config.toml
n_head = 2
norm_place = "pre"
norm_eps = 1e-05
positions = "alibi"
tie_embeddings = true
init_std_qkv = 0.0211
init_std_o = 0.00362
init_std_down = 0.00362
lr = 0.00846
lr_head = 0.00881
decay_fraction = 0.949
final_lr_fraction = 0.05
doc_mask = false
train_tokens = 175100000
Each number is 128 + 24 x the weight over its row's rms, rounded and kept within 0 to 255. Layers, rows and columns count from 0. Numbers have three digits each. The size before them is the row's rms in percent of the matrix's.

# layer 14 MLP down (transposed), 512x160, rms 0.264, rows 230-273, columns 0-159
103:083148123095128107100139143135141125103152110124100127127119110149141111143111119123102142142185083116155130134123138119140201161135177135116140116085127124103103113137097108130105094111134103106189169163103123128144133116140167155142142150141121169112099133130120108103109089126122143108133129127108108135113185156131129096161156107142117147137121157119154124143144181130103099129138064136130134162096106110151137190110117117079125165140150149120116111148103092070133143110114149
101:120128099140111086145125126149128134117066122117128068116139180139150112116104141114104118150118151106166140133128119127133128149130133068165111162170145101171149128188117143123121126155127113125154112116137126115133113099120109138124127120153139133057109136151167124067078139154111095124116098110146185143130154135094119141126167133089126181135073124150153113141145164178115114139107149147154108135165113131154117146072123165111146136141123125129111109122126160124121132121110109
087:135133165132123154148139119120154089104135100127095147106175113129109132130145120111146157126130170154088090110140122130139155159144128119149111132125126094120148116105149073060122134153147149161096148093171124122079128151110136116141090118128131161145168095109079134113149118108110142162189119120133201127104150142155126088122126116112119098117135113135118106118145143164155079153105143132139156064132141095140138116180093113127126163155124127143141130136120109138131109125088140
098:087159146121142119109108120113115116134121132165123167088194119123125163152184097115155123123154126123131124127133157146093132101126128098135152125187151139136137162113164083079105111179135135154085101106132147118134118132090153145105100124127119123136063115167154105135110139151130112140154122107156181134102128174119137078125147136138123134100128142066103121145138129130109104109108114122139135109134163145128183121080134088150132124140130119119159126096117141157145120145086108
100:102126130104151077090134124181089117138161134131112155164117113161134106120129153127141094164064148124136139156136116110118100150120126148131096157155122145070120117089132091125094160127099136137124133104147091109165143157116109078109131112136141111158109124105165100152119136193170141114139133110146133099143128138146090129144157160178127101143165139110113155156148135113094128128125114115125120106092126113148109143096159102158142162129152100074132133118131110177155123141100105
098:141121123121155094133155157122136121135127127103139115103183123096116127110160135138154123152110159102146101182091138112090147131129159154123134127163127119124130090133068093167169098138145142082110122113152125146092153161123158071148153089143107110159139141161146088116106152165089123112144102154135114147130145182135102125111136090126140108110112101159140121161106125097126142126108129110092088146113134107134116157118146134143104123118130081086150102129194155143128113151161115
096:168124110124106137141112120149147114082118119120170130107101112149101107148140134137091151149107140159153058121117107136079142141110170094146118116090122122141158146104140121132146130159172152129104131121116125135166141098103131124122123135093115133118125147129103175200099132129146094111099081159111139118133118132133171119178138105139148136145140124152145152150110100134111095139137128119126188135093118135129113084178093200131134106115125133153165164138107143078132137109129114
112:112098121147109109112053162127094160088120085144129175118110155136125140129117172130106126146108100138079162163150170149091139099154152100117143152120106122142080130122165148118140147095111133112125139125124120109200152135100136144137129130111134120127121117148099138125171137105099104118197105143114171150126120124164138113125104155125137161147130101113110101164121120144117091124112112151109132135144126111087109175152129116133155079139116126128145167100126157149116181123097133
095:124099131159094151106149131091166097115123134118142155085185109128164135055162144116161134114166176127125130175137153148122142108158172156107130106093160115171157090105143127084138127144152119133119143149139145138118131142139139121100149148145088156103102149139122118112152101101108141151152122110138130107153121093140118087121117146103082113108094119160128135126104110093142168126104113118127115081130129126125130174086106102142153141094168132123136093122138176124150142130146093
094:155165110120161136139144114125136106117163123143137166145122119140140143124144134139064080132107101149160105138127147150123121127106154143150135146142098136130127129127138131102115109204121135135099125134129124140122044077117116134122167104128095111131116150149107130105159139137126082153126121131116140138102074132154102120153115100182168144124141115081109130106112145145097095098135160171117156158108140103129116148063157127179149140099124134114121137087132093181136143147128126
097:139122111110095094121154126137118115108120145113160109110151157141143125139160165156102115158114132093114108137105182103152151109113127122173116124131123129153128104096123142209127141163110112124119147084167108134131161138146103147148178086121160152119097148115127137157104104113121117167118122105155076120114141173141129137108146130127142095125125110088145095118118080111075084130166154131136151121113170123142141131141157074108093147111070142138133106093122134130137129146117167
100:121171146142134116115114124123127124188142086111138130157165115129140131124113164103096112162122103178160123112126152126124134173142146093096111136130102116165166134139107119161091171111143107096104148101112156131126105106122149128113143130064132147147137131125142124149139101111097146156155088171142150114125123127155112135115074112062099137120111099180132109164125135127133110158117102141093116113134101119123146104081175132148131095125151169181101153101116110149159135142101142
092:113176097113144137121081128123140096157095163096142159136129146148127167134136126110095116176129148166159128161138118178106138190112122118130105147102149099126143103074102108121124111138127162090163120086111143131143070136129104134107062106110143133098151135127147143063171143132114130142122111187142154108110125126112134099092130148136174154146116134125130151144127110160131149172138093097152146128150130122107137136145113145126088108093116141097127127151125111123131104128162117
093:149117112128130125102151116103161120163100129136087080136111149178078124118110145116099143144119137107135121099130143142156097135126132146147173118086147140117147130127128127128128112140131116144138108131120115122106163147158109140076116125163132120142167116132098140162102154132087137136138072098111144117123157155140091127134177073144137124118082140175163165127158175127123106125118088154142082132126079100154133159127110120078122145087103149156141167131121170131123105115142186
109:111101134137090123101140110126135120116137114121143144131107150144137123107148127127130108141138136134176145159145159090135131139156110133098122126125135133127113153136135100197095145095114131117106123136145114133112120150167089095109168163124133112130156114093131076217093128134117120129112112106106129138132111099095160099093190174156160139126140141134104145100114139126105144134145133113079123148112115144094134126233149131152077158108114126121116149142137111130138124091140149
091:104128147119113138120141143111159124102119135180119148173163107105142078155140122157133141099120069115127168110118165126130149166115133146170114119124123156105091127129131105142092157132147130142127139162094111149165101087124154135155126127100105117113144124104123138159118165129120101103132153176119155108084136150105128142120129124134124090180127088132090164114152061120095147162114144084126105095137172156115158137078093128134109150112159132111140094151126094138146140158142114
103:113046144199127086113082112111142172128139142159151099140118136145131127132141099043103152150103102137175140107125138127122141136124168121110120112142156113166093118137106105130123113126138099141143140136113151161145129150053107126137119117127117135119149121147148152127153096115120112111116145119107110097105145127108097143124115118128125171155124118138167102107140153105122111173136140160143116110101160128126133147079128098153114144165128141090138139150137177098123167101153143
102:115112167107145104165112149088151129155154146103086099147122155150131082126148139163146139176121132087091104166090131124121139179114117115099136095147137152150137149142167099118147117082112117137125147149112119113089164103118153162110133135110130094095125104155110183147120127145121116100171127127121150151108139130160092143119147163140106115137156104165137092158139117138149165130125145111084161108167127130134123121102097101110095091131152110118130109120152089076115107139129178
086:140093109158127140100136110137111117085101144104126148090132130104129184101116163151144124135096141170108135112139099118160151123114131138116132123093120114124139116153164120176141113107132138095117155140135106148134136135157122163118103157101096115148134160109151120154135115147119141109140121161141132126131089158069128161100128148111121108128133127146147116124107110187122157117143128134127112133155104105146136123000073164123146124155159132118102159176146112146107114137106128
108:131150116127135108099148114155111179125144152165097125125176139142139081090154089151137142099120131123129144101112140172129127111154114120156083102115126101121123131109130141137116142105110101128141096124164139131130135160060154088148161124103137088131100150134113138111178150139134094123139139122118132157091178135135162118100139144130140084151120122148085140147147149131100119163143159129109130116115123140138160135136120169144146128100135084080157144138099154134046158114073126
118:179077122150138133147154161127145147110124176151132150126143122153143118079069128141147128107123171116110152163096139135133124135133099118145119151126120142197127163137104106152128080120091122079125078143150117163149111125134141137130125147137100132117143145108121119109139108139088109169111137161150100153131084178109134093110102161126132113113148142100141114162151151121169080119143081126125143090107140129135156092092100104141097150119128114103169105117100147110114168121128122
089:114145122133107093182130145127116101141122113099126153112168122115114120119164129172133102124126146122123115109142120138172146085152132104121125090120100152152153113088134132134146128108148134132148129114109129153087083121096122130113150103080132109119130154128096162086119121116099116119110163143088120146131141139141142113137083158142104164096133175121131104156115192145148087129137145125150137131099158137121146116064086141153110124160198130162168089163122141171120093094127141
091:077114109101141153106131141111133135113168164153132116151170140091184134118123121153149095186098131099174057123100118121079124126156106115114157130140129123144108127112151125131150130112151116084125134106176099128109117150181142146155171096108139136146085133157129146122139141129097115119155104125135136112153119166135137122163131093131157165123171126097132133111118133109109197149117135127109129145146099142089133089132141067114109116117109080141140094112128134134136121139104135
102:118185138117138117118125163154146121111134114120169128155102119111165134133123123120117121143184091129130131145128081134146149137139153162141144132122072111121135079120159100114155095106109163108131126117136127118115158142165161142100151126138161130115128084100095140130120167138145176101126146119166114146116098170119140139130124155128144126121138134118135135141163140150093112181154097104086071092121072120120077138100137171110102096148139137083167079144137123101108150130112106
104:121126165106160148150125137098090115153178120156142120154112087143183147155121095132137128149157133122140115155110125120102123077154125136159154096110126076111107118141111117108093142137172101185118120117123121137141112090136122087076129122175117125110114149102157108118116126092124089124128126072082144124106134152150128124113175131124124113108122179074128146144107153110166101133108128131122125121101175169133111166120170157148146137103139134150122109144104153121138158124169123
099:125079173098126142097116150135145137146151134136148137140133092095144075117089141133105130156135114144162094130134117081143139181111128124161140123124101146136095105134140126006155135125130140153097100125147119154148136126149097123116141135144120115111077132157063094117119136116135136139169109091143150132147133112120135150165123088124114151120116162140101142173131116117104141105098121146119157143125110133086102130169138150135148136114140129167140152112137149165132135158107107
104:148150135157138147126160137078155170136114123134139090148111116125130145113107136144122129119165143123124128126140103147106107166118199114155056142132062109127155127126144126122125160148114097098118126137082107155135092116171126123160145097152153104104143109100162120141112112140099136134106146107114148081148087168124133149147103134059187084118153119102121131135083130135104110110114113137104143161175132126134130152179127128113117113132154133116108147117158138099121095131151124
109:107142128104115120128142141124126088126099121135093096109167117135178082132113147144176136127164111104141136133072099113142126153137158146116129132141178100133090163153131078131148150106153114122092143149191120155118147136128140145171140146095156105143120126138125131097092105146111141141122083088151163117166126142146134147130102085130119119154134104135100146132132126089089125129125188143097115107121126135138132118167128137083082133108128171108138110080139160106130139169163097
107:102122115137121110146116112154098123110123144169120103096178140138096118112111125149117125139115177118143118174123150095078168099137111110156131140184171116107144136144146153093120128105101125127114113112136111150148172129097106133160139142132134129103161160147107141135132154104117095129147137115098094130131123177060144178129143092143072149141142120069152131134116151121139127116160135130111126106136122113097145114146129133195129137163133154128153130123109071094122080118104165
102:132112124153117142164176195097136133109149149139145123122131171124130151095115099085143134136169110107150151101105078102126155156159110111133128147141181127100140147104110136123125151094093106118139108145104120143139132131136123107169123067103145123142130085166114171129120160111141120133070142088130096083093138140083138111156115116145130127114134119114149127127148125105114156108148158122126087105148128131137083145149109126101156194117144161178092148128132153148124151146115134
098:087123190120104131128145141130124146125132173152116114111138095143139126132110130100137129064143137166126151119125170140169116159121077155129127150147093134146182150154137128129159098170129114085123144142094124131116117124132120132098106161161191093101141136123151119120120105167100151099093147126133110093108116128090145141106125138161118125097101150096097165126131121129121114109143112143077107137176169095144161136046142131140123122136157120138114103114140162128127126156106109
101:163138157103151147140125132157120101112110104125106060156117142144118130108137089133124124116124126119159160123153152097167166125074110133134096101150111150133079147120088135134145120156195122136115134135157118165107132096058161107105086123114120115115117117144107142146129110152152105140118118131106154122146143124091154083119128130145138130124160141126144199085130149133101131124118138145141153113157094125154085160093099143122112141123154127154127143128122111134179140148164067
096:124123143131155104112144121132120144130135124107149121148117134086134109165099123136128155129143122120119159102151141149065109152119130120155128098107099151114135128150086131121142116147086101146138118095070135126133147147132176141109146105102114130115137132153110131111126130186112126157085173111151128109158123127153135145092087126117106124116154130129141095123099173136126135153127109135128153160183121114151127194002119134108125160094095143133134122142151140097119136109148144
096:135128125153148184143130123133131160113174141115122120131140147098122148107113098135124106138147093123104097106102135148165096087146141142115140156130138185057105144087145160118148150140087128115118129175163117141118092119154125117120100121109114146082135167108096150148104088161129150113122161093165174113127164118143207148146119115118104110111114145130098138140128137103126141142144119100094133092129134152141123113102145108101152140143077087129153107126121115113116116154165094
098:157105144145156102156133114148096119143162122173175119157109171128132088063116120144129112143120122127131135112159109112115114143149122118154103108090143160121149126104137090112128128124076133094121109175107134112119148108136093156085112135121145149113163153128152140133117107138147158144117090102145151169111094134112132103169132138121145132189093148147099064146111090105152160161137090095129163140141099136098097139111128123143185129133099109114128129170144127120117150166130106
100:130121166100113118116162169092140135162120130112135131123110129117131114134123094132161148146160100131129143137128096147125114141141097149110111122133083134134124147106125129162139135114137109106116131114115139124109137146132127073148111142108140131114113148140144144166077152137120109127128131113128162097170136100053164208071145105117114077102151117111128156150117122104109151109099143091128110086122111115133205113194099137135106126124135165183130142135128114165133143172116141
091:110125107132096143121163093137135153143134139130134096168122166108135119135147110116105145143166120125111168072139147106150153121183156161120161117099139135115126122125152109188085111120105157070118140125145135105104137102162067134131154163141152120071150146080130103177105139110110103109126126151112086099109090114146098091134106137132138106096123111168105129120144138133121139106116149154116111166149154131117124100147107168161140125118119147104124127102120112157124176124157171
091:117092126085122121125145175148170180081108175113108123164125145148152110119121114100137113123094079120090112154144141138149147106115088099128116102139165140119171105127107140164142112136129126139140126094132176098137113128088137113135145079142138119136170137156159137122134145149118137128121154118094116096113143155123126148114085137129128112137142104143138122138123105142140181159096124105136058162123157134144159124103129152120083134156099111113134090127111070184136156161107137
104:152134088111113110122121096141139135145061164147129100137122163113135126125139139109131119103115134157125190156100155168173115151139110169144132162111127076071148155130134142153146105126116153144121130159144115053118117113150143109132124074119133127152094164141135178092131086117158113106123115132130155126109141152109126166127120105130130125125140127087162164099133113165128138127129117149122106144093125091105135092132131144111136155194153110179103120152107126106093123122144121
106:111123170085128126131115071178161129147105123153121116118135143103118105123131129167162150144137120114089136159127180087137152132148147176120156093145170142107143117097141145207108123135134118112108143127115142141125119149168126148104149107075142134093083120204138109140098164126142118118168103122141112133141147134089128075103115155130132114137145148141100082132132135110098132124119127136142147095145101128105147121175147106107126149133068100114121109133134148133132110122118098
103:116139138167150124128141106138126107163164107157127121145103091170158090146130138133136148146130154111162128054150117159167125127135120135125170135084112131107137125126188146114150126105102101071146107122140154119115138146073106149140090117108182102123129130147132134094155150093153160099173135121126133147117119139094104110181141152149124116118133128161123179149085126112125130105126111143135136114127132113118084166090128160096083111150132117130161089122114132127114102129099085
097:099103162088093127151119077127134134144158145110122113172127084154144141110131117150118134117133115131120119152111139090104153141157084151138145123122110133134142138143120134196102138120091150150112126089159175139101117062111106121147137104115110151148078144146089114122077102195112121146094157123144117122137103158174127130173103124135138132171105163097113150130135131113120119154119123130100132100132133159190157111145124155147124097103141148121153127119150101123110165125098151
104:090138117163139113122134137131157103155091135149139151136098109134157143113118139101146094139128147149142085056175091133154152146155155129126123152120106139172160124104128073112126144155137140129076121169134064142108149115099106142110104098150134124088095100183086109101139136133127135158131119130088126155101160157131132132131088106110117140116151091117078162135141143153117120116146116135137136131126137149129140108178112125101153189120099130121109156147087152142136127162120121
098:136112154106158115142127177165122133114188110112135136136111099109138086137060141160166191120114092098157117153097149132083153113139124131076076137112132099128071133134111150108152133117166139128138108145124103106149098148125155096144136138167083152139080089138140122113120156143120117146105116161182124119151109095162144139106124123110143125124158160113149117130153133118149097153126116095162095158095127131144115094115137119087150155128128131156127124151108125147123160142135129
# layer 14 MLP up, 512x160, rms 0.281, rows 231-274, columns 0-159
099:128136124133079101108133165148086114109126112121129173085146119173101123077135136120138121111142110147146145149158085142111133164114100134115132137130159131123165106141163077151116132100173119110141103077115138163107130116118147113089153140176111110136091103101123105137111112114049111154103184114156136133104119158151145128091145149121134094140108157151056105143152152143138154163118152146112103159114131110161124154111157141130134148110098138142158126123130138122134107098114124
097:132116125140160157149096109149135153141139127095153111094090125121132149120159110143126123119155143117129130143123169081175083146143109118121094153078138150180174103116102128116150126133103116124117123153085121137110096116122153122124173136125122139146134142118157162143161117139155141064079154128164123144129063193157104149098110148090124158162118146136133102097134092092112109096106139153127104159126106129105113118122136159105183102105134118127116151115164103130137153155127128
096:186123118123121089124126163148114130149112146128168088114086126147114169109174126129140155078164145137146131113183102118124100061134135155101120176098060127130159124125136129110119142115132109149120156105152120108149160138104088145120140140111092116118168153117143135128149148140114140152094124144115116136117119144158083188090139113132128136169104101180120139103134128124105154125113146185148111165121108120129132113124107138148156081101133143149080126122134146101135142121114114
100:152078114170107170128078153106117132106132110105131167109100154123144149090142111130130177115144156168124156134133110115078129115098168099135127173115083147146129119115129146129132123143106144094101153192127125172127136145113142106134141134102122115177160133106152116120138119147104117128121107091122135101132151079155173154118095088176130121139121145083116109153101122126095100095138132130122120117173140119144116141094148178123147145138113171104078131147150124104162116130110139
095:094086134135146108131075097112115168157165104102111161135153127128127148146089136103135096143149124105121127115155124166161123146167173129100146106086133135120108123136089150132142114172127099125111100121089147099122133151167131159124100142143170142104153128142121184131111094135125101135148157136152127101126103112146119141098127150090116176133164138116128143092116106127078118162151142133112164117123133081105150127133089112150162165102113185123087140076134154144142153136146132
099:146094142116066111155203154076110136157129176115103160118181135151136126158166132145114154143122069151157137129104096092089101091131164138126159130147144133086153152113077114115153092137151131130137129118128150095151130089103134153106119135160135127150122127096149120116118137119064126125129138143133129151152124109146119151094154126125152129128141122125128155096129148110143115080166132115143122158150111138124145105138101096103135092092121117141110118135201129113110120142138138
111:131110118189093140107096170137139137143145141138137099173137154147117129114139121118154102121110081121110201148150095134105109129097169124173135150102153137140117148166138096110155146124124121075163098132135129130100110164102133140145132191097096121137172092161146180163136100089096110128087122124154136099147119125121120117133138135111096127173107149129138159132123134169115132144127115144100166120121127131160123147122140106134130155071071097113109104139117124140120148122130117
096:132070139106082119138142094119141146108132126153129139198148128122116150116141126129112079127091128166166159164158100177163117149104140143147148155155095147094124130169071120114140114080124121100142100108141166124118086133124090120132101136131154139120166153125119116096096118165124100102165179135090139146102138121108135145111107131133152128146179116122130111071151082120143133102126141141123098155106110149127117146123137136099094111163103146148125122130157113159135122141088120
095:167154150100155141119157160070139121115146091139128092132102077135129109079155122117126123146122141124157116145118094128140129115132136134116108150134171134117130131165091150135084114161163111107142121161106132108103122101164107124071097103138147171119136082150130136167132086121131110126141130110159126118126113116140115094117133130137188153088165127115129114125135135135143121160168090183063118109131126149136153151115086151112111161140091128127113164136128079149119179131129120
098:118120121111129114160112142114129135122114136138105168144149121114124087159102156142118138163126148130174127129135074166153112121124177137101167135134135132152137130139138155135175100058117101082114141124134145080123108137153117142148104109106118107133132147117122123126121133147129112157125137138079098137140139100141098103172091107108139098186149128122081122132117188114121177107184140140139123123093092096127179131082100139129115128146132104076100153115137106160132151161142137
096:131109151127105185140090136164131128132138164125096111128133125142107162158080104119174127117138175113139092126146105113100112144136146101097154118127124111164074096153123101162144107163116118121160107131085126118147082139117075140098126106102102136118093097114118123116099151128149126103094151095106144155170123145131132138134161189147167141106112125115118106119166130134145094122145101137127097122101152172124135138115089162121104112125143133145128151121173107112133166160190142
094:154129129077120114152192153125047183130142160145096134116137149114119133171152129131144119126108108117111142128149147109132163135125126100142171122082148127112127102114181138135095148098112173144108159142115126137137146093123103120124143186102117118129107108170127112153096116136078178144151120061132127135135126072126115115121124134118123108099102140158142108108128145108137110142122209125158141145111109148159127168114156136131153136110129140117122105128105136148115120132102112
097:116117160168121125176107121129168133150165125151154174118173148125114120131136075147139128108151066198084159137061137111130114135135091144127155064131163115138118121106135095140109141125137106139112128133104130113145122166124125167150144105123150152084132123128130139112109141106111127093096172116128130101102096117128130144116120104112154159129145127160119112136138117140127168148092143129095118148091130159142111143127099090125125086120154114132127130066150160132153142113173099
122:132103100149175082085119145176101141121153148079130154140141128115101114113152110152118136162151143124147100144122127130089145118133160156128123093072137125132145131109129108108147129126150095102140171107140109135131124106146146125136136097154140106101126152164117104083087165103178104131152143093142168150086126137140151131152173149119162121146170126124099093171116138135162127130131177130118120130126084142144157140094084130089125101118137139117136140108170114113131062124112095
095:124147099167093130122129153164126161097132125079123123101098104139098138137124096111146129161099094111167118100155152100112130119175141112088121107130106162135128129132127153115139141134115143118160137101154124132098162156150144154109110110094156173158172111131074148121133113144135144107102135094137146109115104134169167125061152098158119183145117117115125164106121121135120135087124146141122130127167071115092116101123134171140142145110100100114105158153156163140150163144092141
102:089140143100121143065136139086194111140186093142086122136112166125139134137162122149153153122099126102143105120107137138118178119122146159134115137111100126127162119150131126117121144118116152111129100130082092131128122170138125114128118128118118111150153118155132160133151154120112118127146100192123095093140089146139148134117125114178099085104174132106129163084136123089080149135109137131084092138137112100118147150145137180163136141099158122133116097096152146151145097128152115
098:153132150132153117137116170170115110144125091176160162160120176121135123138096087137141122092110099151098117140134142129137098136107116121142110135109112135137129159160151125129142133111131126114138155133105098126091129115112140106059136072110117124108109173180156123146123148097089113107126114151122177115129133124153123089098164107098120148106096094131167144136136100154093118127150140132179124172110118147136112125135101155115135124107128128133132084154138086106120131160215144
089:121169163121120104163095111116108140150131155107196110159108136103126075131130125114131122131179150074140114106103121141097146126123164165109090128116111089131141131181156143164132144126175111162077119097107132080133122142099126114135147097155170125100127151123127120141087128159121136142154138119126119116072131142106146139069141108161161108132147154133122133155129171098144131140125146112161124147132147126132103158115152135166138129114079172144110107116124129128114107107093094
098:198131137189146119097163175107130119148143134128129137116109153133122125148129150107165125119122126164146138129153081107128097184102123138100121085135124128148146084100152124116109117151138117111123147114101152125149169126107159090122147108121121099097113096106116151127140134129093109131112171095136063145132115146159101146128084119107087072129148121109124152128124125140119126142119132170081094165147152115170154085133140153140153164138141175156137126134126102122155136128114085
106:140093112151127128141146166178136172167103116101087098135158115129130129088148169123120120139139151111173096105116118105114140161118135118106098147093085134129174121128137152144079123146168168122140131172130151103121132097118133109171140123104148141136105134097141122147115119103108131093184193124158137147129092114134180118103098161147141116107138128112143115117174135124090119126100126118084082109111147102167121116114120144179087109097104114128126093128127141141124144133110152
090:114110119127106129075126111147159145112132149115139086193152148104090121130113171117143164091152158145167138109143152080180134112126148138112109101134134118114086187129118126134134142180136139132102127142124154128091138106146141146127136169124128141115142101131116134155140144104132113110088126108105133107134108127101134140155096105141163115148115130101125098103118168099111174103135150137132154139162099086116152134138164130095150092087174103119123164110120113053165132130108119
098:138105137127159129119125105115152095133133134102155153144168081133146123109118166145144124150118145158116136156178132111169120144122148114116097113138160111115085121151114136141159127100092107097146144145113141090098130143110084140115113130163158159145115117144182123127168148163130140112104164107110096114111122114142089157102138137127188138161118102137132142132108130191071101152108085105114112171124128088151085106081113133103145172125132139114101159117140125140116128106101080
100:142142116143103100102163137131105104152132137167099079136123147151156139130152077153131134102117131095149121147112140111142154140151139119126122103131186126124114138082124114114123155089102135135113128129120129162149077176123114150094213132145155134141125142112081157135115141137120107108119101068155160122102099108130069089164097089134113150149152149131137144111148119124138106119076109140117145128130115174114108128176150096151095118136128137111161133147137160157145104109146114
102:089160126133127095150063106118162141138187123134159138135162062133115138132134096098119181136088125124131136135134165125154126121115119126088094141109128132156140136100106125109095116150160110137124138112134128153093107145134177116151140153111133149141114109157144178168132155092137104107128120138129110116095097111107094094118120142093111170113136147144114130125162137170123153094159089130079131150097103140120139102130184116130116160155088133172150157148139138125151128134124084
096:116142127119115154126139111103149125140142129145144125122120137136155112110100123105120148149130144144116117135103109117121139107129116146123142104139098162148166089178143109122179093124176144139090141149170151115171144147136088110139124150158117096122111180164133113137133089146090154118095106110129136106071099103160156130114130105131149106110147096150159167114109101170095118117112126163088131143144101096157157126113170109100118151122136105188201131125107163131102143111106081
104:164117078094109135139161076144164110135103157140113168171135148160115134164145129163056119138123144134106125127137103133139114124131125112099066131149085133102141118106163120128153124135176124137168141087115184130114154105150152132076113124099131133153137116135097191083111156143138114142102161112147140136114125152135115165081116129107158138140142135100111120146127109122115150122165121168089098146121133116126081140139113132100126160115134148177149113144127117145127102120096132
101:162097146104121153120123103138125156131122150134119116143137155114152129102100110125130127149207160104147105060076096106086147129116150098110158154108148122117137136153145134117117156102144147150161168137119097141097145173130168089128117163101137129168135109150131127173160120130141115156122133139149115139083145121110107089112113131115116138104162149130098126182122147116118057129117113122123098154117105085134140096136105176064110113113122129123103121133163107133150142142126143
104:177149125129124122104095116120129127108154128108089104127082113152115191094138144114153173123126106151121149126163135117114101130125134109072139119143152131125153119114099139166127156116124074107143131142125124137178106054126107121161135130106108098144089100144082134087123119088131099164140130104140112152160142121123110153094180129120145122112167123097145160176127141113123110149107122120114156153143106146114122112097141129128124107155151106157181153148177119165109152133104148
097:086142111141139139109129115125138105129139120113170183121164155116111113156135126187071157165089109118124144145122132091124111156144141100138156122132154128134161106091162125091163153106130143181134144122123073104121124121104136089136085159134163174132162097149152156148091121152131123101123146117144118120105110148104113078097135098091164110113106116173137103131134111161116116098130096143109148133123159115164129110149106120182143141123163150128110167116131120156116118095150143
097:116156124161174152107112136123130167134133114143138107153176144109122087126097156079152148134105109115130111104135114111113071152106106114135102152078110134122149095101127105169164091116143121114150135124113117131113086095094083181118130127147173136115129186166097098122139133166141101099145098113143127124131134137134100088114113113086128161138136144102144120124155140138104121160153161088149164132144136153146135135079144089161130128111114147154172124152142095096145138128115104
104:104150089094093155141142128062086127196140145116113171132111085150139141152154160102117138164098107131095117133145080146093101128129166156156129160116114127114167119118136152162117156110117115090091107136161095126150106122136126123143123131150110088156178178109146147119119107136122112130144138133142139122164101115105115132126109117098123139110134113172090061132160150134117125123167106182131125127112159154138120097097158150154132150111132126127117121126138114119133172109118158
100:111107112138122141099112081131125175092147173136121171111132141161097133125161080096100159116108142143110127133088146149121121140135134115131159126115160107166103207151143143114148137075140177116078106156126128154115150125123107187114137113123143150143134128171150152093107104124071110109133159145149117115093128124093101107124144066096127110134133140116114139121143122133087134113109138138103162119107142120171152129161125114145153119130134108085161133151145117135160154114137099
089:129075136141157176081154107132139173092138147121134119102137098118125115156136162145105162105123149080145098143160122110096109144110149101119160171083146108153176117103074130136134120157186120116134132099125121150137141121113132125110120129182124092131151131132113092133119137172121124128112098149133136114101125108153098131128090088167134143105155171115131138137099148123090153076116144145091136122117149113127137127150173113147151186123105069131117159120108123123135125126096115
094:138128177143153126067159132162131162120122133102084155134164082176130124149131138146112134136126164084152148078120113113104105123101146137125135130125119092142141151130109151157150123133160120146121133153111115134095148132108092085092108141149143127152143110153137125139119135143118119150146108084172112101160114150130075152105144085132102107138129130140130088090133145144104123119160185145109086137104134122099092128172117135106132073171144142096074135107126121078137150127118121
099:096110124129109091130110152107132104085076092144152122157079123116137137127147140169164137125154132150089134145107149145133116131102127155089176141140102156115111159127155163097122130107164067120140125139094139121151140153146081178165142103123159175137135118090146099114110144100076120142135135120148119143119136092121136102132100105165109133106140109089165162158107129142104137147165107083093160132143113112133140130171106135134163138111105126089114154151127119109087142155126116
100:141104152111160130129127101117128117104127082119124132161133134116125116097153152105114141127127135127134108169098103139174079125095164152093113100118120135139176125097197147090155155133133088121150178131159120139128097127126131141176134131138088137156133150170123151130129134099141150143123116092128122119113163109128164133138096136163116106184124130091150145114122124126141092105124170147078147112151133147135174129135145107113129123168126131095144101106128187102129095174075105
092:164150105122148099117160091131145102102115114097147146121116127141084096148136127114154118175142134148145149122126126121126080186099115141120179159116138126118114150128112141125109146103107092130128176123137120082105148092117092158108139115087148106090097140096128175115144185188116087098135155114133119115120102130130144099119152110149181096131139143123119112145134161136143109132120090139104122128145141171104122120148130142138176174132181128114143150104139142093110116105119079
103:134094170153134146106157126103085136123138170127096095071136150114130167121141137096148151139141122144105129147115123117128126150137107125161101122062155109125149072070131166135119076172159081105145176123095123111125138132145121125155138105107131149107152122156110172116119187169108125129122119129114128105121165118170122160120122113131125128087158101124145105101107114124123113115128154168128166130154115167134168140139130127148077124130095085154108141113124109126105106135106143
107:132114112134140079082140174135136111116109132065084118131119157146184115103122134129148109061099111114113128136150102117131095104094103117076123125113111129124181092134146165149139167144149127140177147098142146097124117149105161122181131083109113127123129138151148156143111137124121133098140089114135167169155126135156084139124132144176129166146126108166124117121132152172147092145110139115120152116148101145124144110120109122140125121140140148088141125125158100171098101110107105
102:158115097104131134145112144134144146127153140140164087088169135103121132095145099109134137143119185114143127139137101110070099161105137124119092104090133068157104113175149116140095119117131124103143150162097097132104118144141137142147144109157132152146123162142106099079135115115124110153088126135144089144097133172113122144103126156118089146138145141125155116099137092131148127134082156156124146148125168091123170161116070147160117157137118137111150118169134140125120113157182101
098:125124173136182130073119139134097158107121127128130138112128149108091135145164145149144106118119200120111116125111142143128138095122117147109111122076111128121139143175130120172097121114130142133103140081137068159143110184140135137110120149141094121106167130132103103113134137089123116119154135174114150126149149139124156137126104131104151135158130146131115138165119129167099157087162138111140120067100119125073150139109124095117110105189139118186130118144099131133113084140118107
102:125090164117143116148118141115129124115136143110145152114122177121166074136137111109159139150134114106100131099126113121129160165097137131145132101135120122127127143143134155133151091116198092090144137123060164122112109080137134082176115110110090115144144109133104147116137140139091120122172129101079142161089125124128166143145119131132152150088131140146061134118125089130132082120119166136155166137188166125154148132138099113144145114141158126143155154114140093121147110128105114
095:120146137133087182123122116095107145116119140126122151117157149127137114095122126109113086145170120119181136199124130147137144087193104155131153121122125137108112105123127129114116119143132114100131107109100174153096114116155130133104080123122131159148125168084093130110134136177162119170130097086133083102169131166122102120153134129130162106144128145129119092106136165154145104096082148115180111131156117124100132142160101113111115173110130120140172151145129159118130137102114108
104:138149131168143173110159142175150120175142119158123138104143155084119142155145126150117129117101100089150154100106165170129141120116128150127139126126127198134106140138118098114098090053122095159110101128100106137131095120117166115171146122128093115163141138155122135124107129092123128120130099110148121125134105125119094121118139165110201096147111083127131152140106143160114135103132144131124131114126078110134104184114108134110141085083153125164129113125133119146136130138173142